From a checkpoint of a small transformer trained on Wikipedia: 6.2M parameters, 10133 steps.
Each number is 128 + 32 x the weight over its row's rms, rounded and kept within 0 to 255. Layers, rows and columns count from 0. The size above them is the row's rms in percent of the matrix's.

# layer 4 MLP down (transposed), 576x224, rms 0.0901, rows 428-431, columns 112-223
size [108 100  98 100]
[[140 155  92 100 110  93 127 119 100 118 148 112  71 131 125 135 133  67 136 117 134 137 128 104 128 158  99 152 105 129 156 208 163  92 102  57 197 188 110 178 117 218 140 145 114  46 206 166 156  84 122  66 157 114 124 175 101 105 128  89 121 164 168 120  91 107 125 159  69 108 116 111 179 117  98 136 144 111 197  96 115  97 150  90 125  70 139 125  84 122 157 158  82  91 124  89  68 103 106 105 170  98 131 134 123 151 116 187 105 141 139 114]
 [150  97 166 187 125  64 128 119  98 199 115 127 168 134 171 134  98 188 124  85 127 114 131  74  96 108 144 113 119 119  95  82  81 205 121 167 180 110 145  91 137  95  89  90 100 151 157 103 125 105 144 149 138 154 111 124 113 128 121 112 166 160 106 206  98 154  21 143 160 102 104 150 139 103 164 137 139 163 152 128 164 212 115 148 160 124 108  96 147 150 130 172  89 105 118  89 149 107 142 155  98  94 118 158 173 121 120 135 187 101 121  88]
 [134 166 106 124  91  99 212  72  88 163 127 109  85 111  86 127 106 154 123 151 116 151 128 102 131 118  69 113 186 148  84 103 172 166 150 120  99 145 100 116  85 139 152 126 109  86 138 187 104 107 103  86 107 111 139 124 121  70 130 200 132 135 136 105 221 168 140 146  77 105 115 148 141 102 129 132 101 115 154  98 186 136 168 129 141 152 118 115 114 187 114 185 144 165 150 163 112 119 134 107 164 119 124 182  86  93 150 121  76 100 144 148]
 [138 210  91 169  46 163 122 213 180 150 148 155 142 174 119 127 119 147 128 153  95  89  97 132 118 122 158  93 113 150 170 124 182  89 101 132  67 140 160 152 145 144 137 124 106 151 111 123 170 144 169 159 104 127 151  69 180 184 103 147 166 112 153  90 112 107 124 112  96 178 136  38 146 122  97 101 138 139 133 122 154 105 124 146 164 109 133 140 127 169 145 125  75 179  95 107 164 170 123 120 152 112 148 117 143 127 137  85 141 134 132 136]]
# layer 4 MLP gate, 576x224, rms 0.154, rows 429-432, columns 112-223
size [100  94  99 108]
[[179 109 186 146  96 116 156 162 133 121 102 162 107  88  57 125 153 113 112 180 112  95 137 141  80 180 103 142 124 132  86 141 147 130 173 130 111 100 146 201 142 134 120  88 127 131 128 167  80 118 161  98  85 130 125  87 129 118 135  84 108 145  74 170 120 123 152 134 135 150  83 112 134 140 112 127 157 116 106 184 127 195 136 149  99 157 157 133 136 146 199 129 129  80 159 114 164 126 118 143 159 173 155 165 167 122 193 146 124  86 144 112]
 [ 89 136  97 120  74 116 137 187 139 124 149 130 144 160  95 198 118 107 112  92  90 114 168 112 152 192 121 129 124 167 117 112 147 136 153 112 101 149 138 107 164  89 114 139  77 118 152 168 117  97 115 150  88 105  50  94 126  46 152 213  90 123 190 112 184  90 122 116  85  98 132 177 120 118 111 101 143 142 139 150 152 176 124 146 196 141 108 141  81 149 197 148 155 129 145 106  78 161 113  98 174 137 125 127 117 155 152 135 173  97 104 134]
 [103  56 117 143 163  86 105 139 121  84 193 176 124 124  81 111 135  87 118 200 203 119 106  96 122 155 153 174 151 121 135 129 103 152 107 170 138 125 133 132  92 170  78 148 178  82 142 131 184 132 127 188 112 127  81 180 117 157 143 126 166 143 176 123 172  91 174  85  68  90  57 105 133  77  43  83 153 110 131 110  69 123 171 125 121  81 125 111  84 133 191 158 127 146 152  70 129 137 103  73 138 133 131 140 167 189 117 105 223 140 127 143]
 [106 117 101 155 193 118  86 131 125 150 129 163  68 191 108 172 132 117 151 112 178 137 114 188 184 117 129 144 147 111 129  95 144 152 111 124  62 117  52 119 127 127  67 125  73 171  56  97 174 150 166  83 177 139 142 149 129 161 137 112 140 117 136 107 111 116 104 124 126 158 101  78 115  93 164 104  93 121  79 120  96  96 110 180 137 156 138 172  75 140 143 124  81 118 167 163 141  84  94 100 134 114 125 126 189 127  85 121 175 159 182 124]]
# layer 4 MLP up, 576x224, rms 0.165, rows 429-432, columns 112-223
size [ 96  96  96 101]
[[ 86 151 180 112 164 106 112 121 118 104 153 102 143 100  98 148 110 112 113 115 162 103 177 115 128  96  93 178 123 169 101 142  90 149 116 133 126 146 158 115 162 150 123 157 132 123 108 152 124 109 146 112 134 123  87 151 194 109  91 143  91 105 106 129 130 162 166  95 100 116 131 134 154 122 133 170 100 147 137 107 112 123  77 152  72 182 157 120 176 125 158 166  90 105 158  96  68 140  92 142 128 173 116 142 121  76 130 177  72 180 148 175]
 [114 107 136 113 181 101 128 184 170 101 165 139 104 144 123 175 183 105 102 151 142 129 133 141  72 111 151 122 103 118 147 129  59 134  93 118 127 140 113 116 149 117 102 128 108 166 234 188  69 104 112 221 148 159  98 103 176 107 164 140 106 169 157 115  60 156  96 121 117 115 156 129  85 155  63 121  82 156 114 165 123  68  98 129  94  87 127 145 159 105 131 194 154  60 172 157 130 165  92 146 111 140 151 146 154 102  71  98 125 101  90 108]
 [ 92 120  74  83 161 110 156 123  76 138 104  58 108  85 131 119 134 101 140 132 131 105 123 126 159 133 168  59 166 136 150  63 192 151  76  99  97 130 163 148 111  87 155 115 168  84  85 105 144 165 146 117 125 149 110  89  66 119  94 107 120 136 147  96 151 151 162 141 101 115 152  91 143 144 131 133  61 145 132 144 149 108 172 160 116 104 100 128 170 108 123 139 139 139  66  82  91 118 125  56 122  91 126  73 116 121 174 127 151 142 153  99]
 [118 100 153 115  72 195 160 106  91 173  73 164 112 137 135 143 142 137 102 185 152  87  69 129 120  76 156  75 149 184  77 148  78 115 114 154 145 127 135 121 176  93 153 136  90 139 150 117 156  60 132 155  98  55 161 127 122  95 111 142 170 131 150 150 151 121  92 116 163 120 104 174  88 129 131 179 155  78 186  58  90 139  96 127 169 135 148 128 102  95 148 150 154 168 159 117 101 132  71  89 163 116  95 123 129 131 137 115 142  92  97 115]]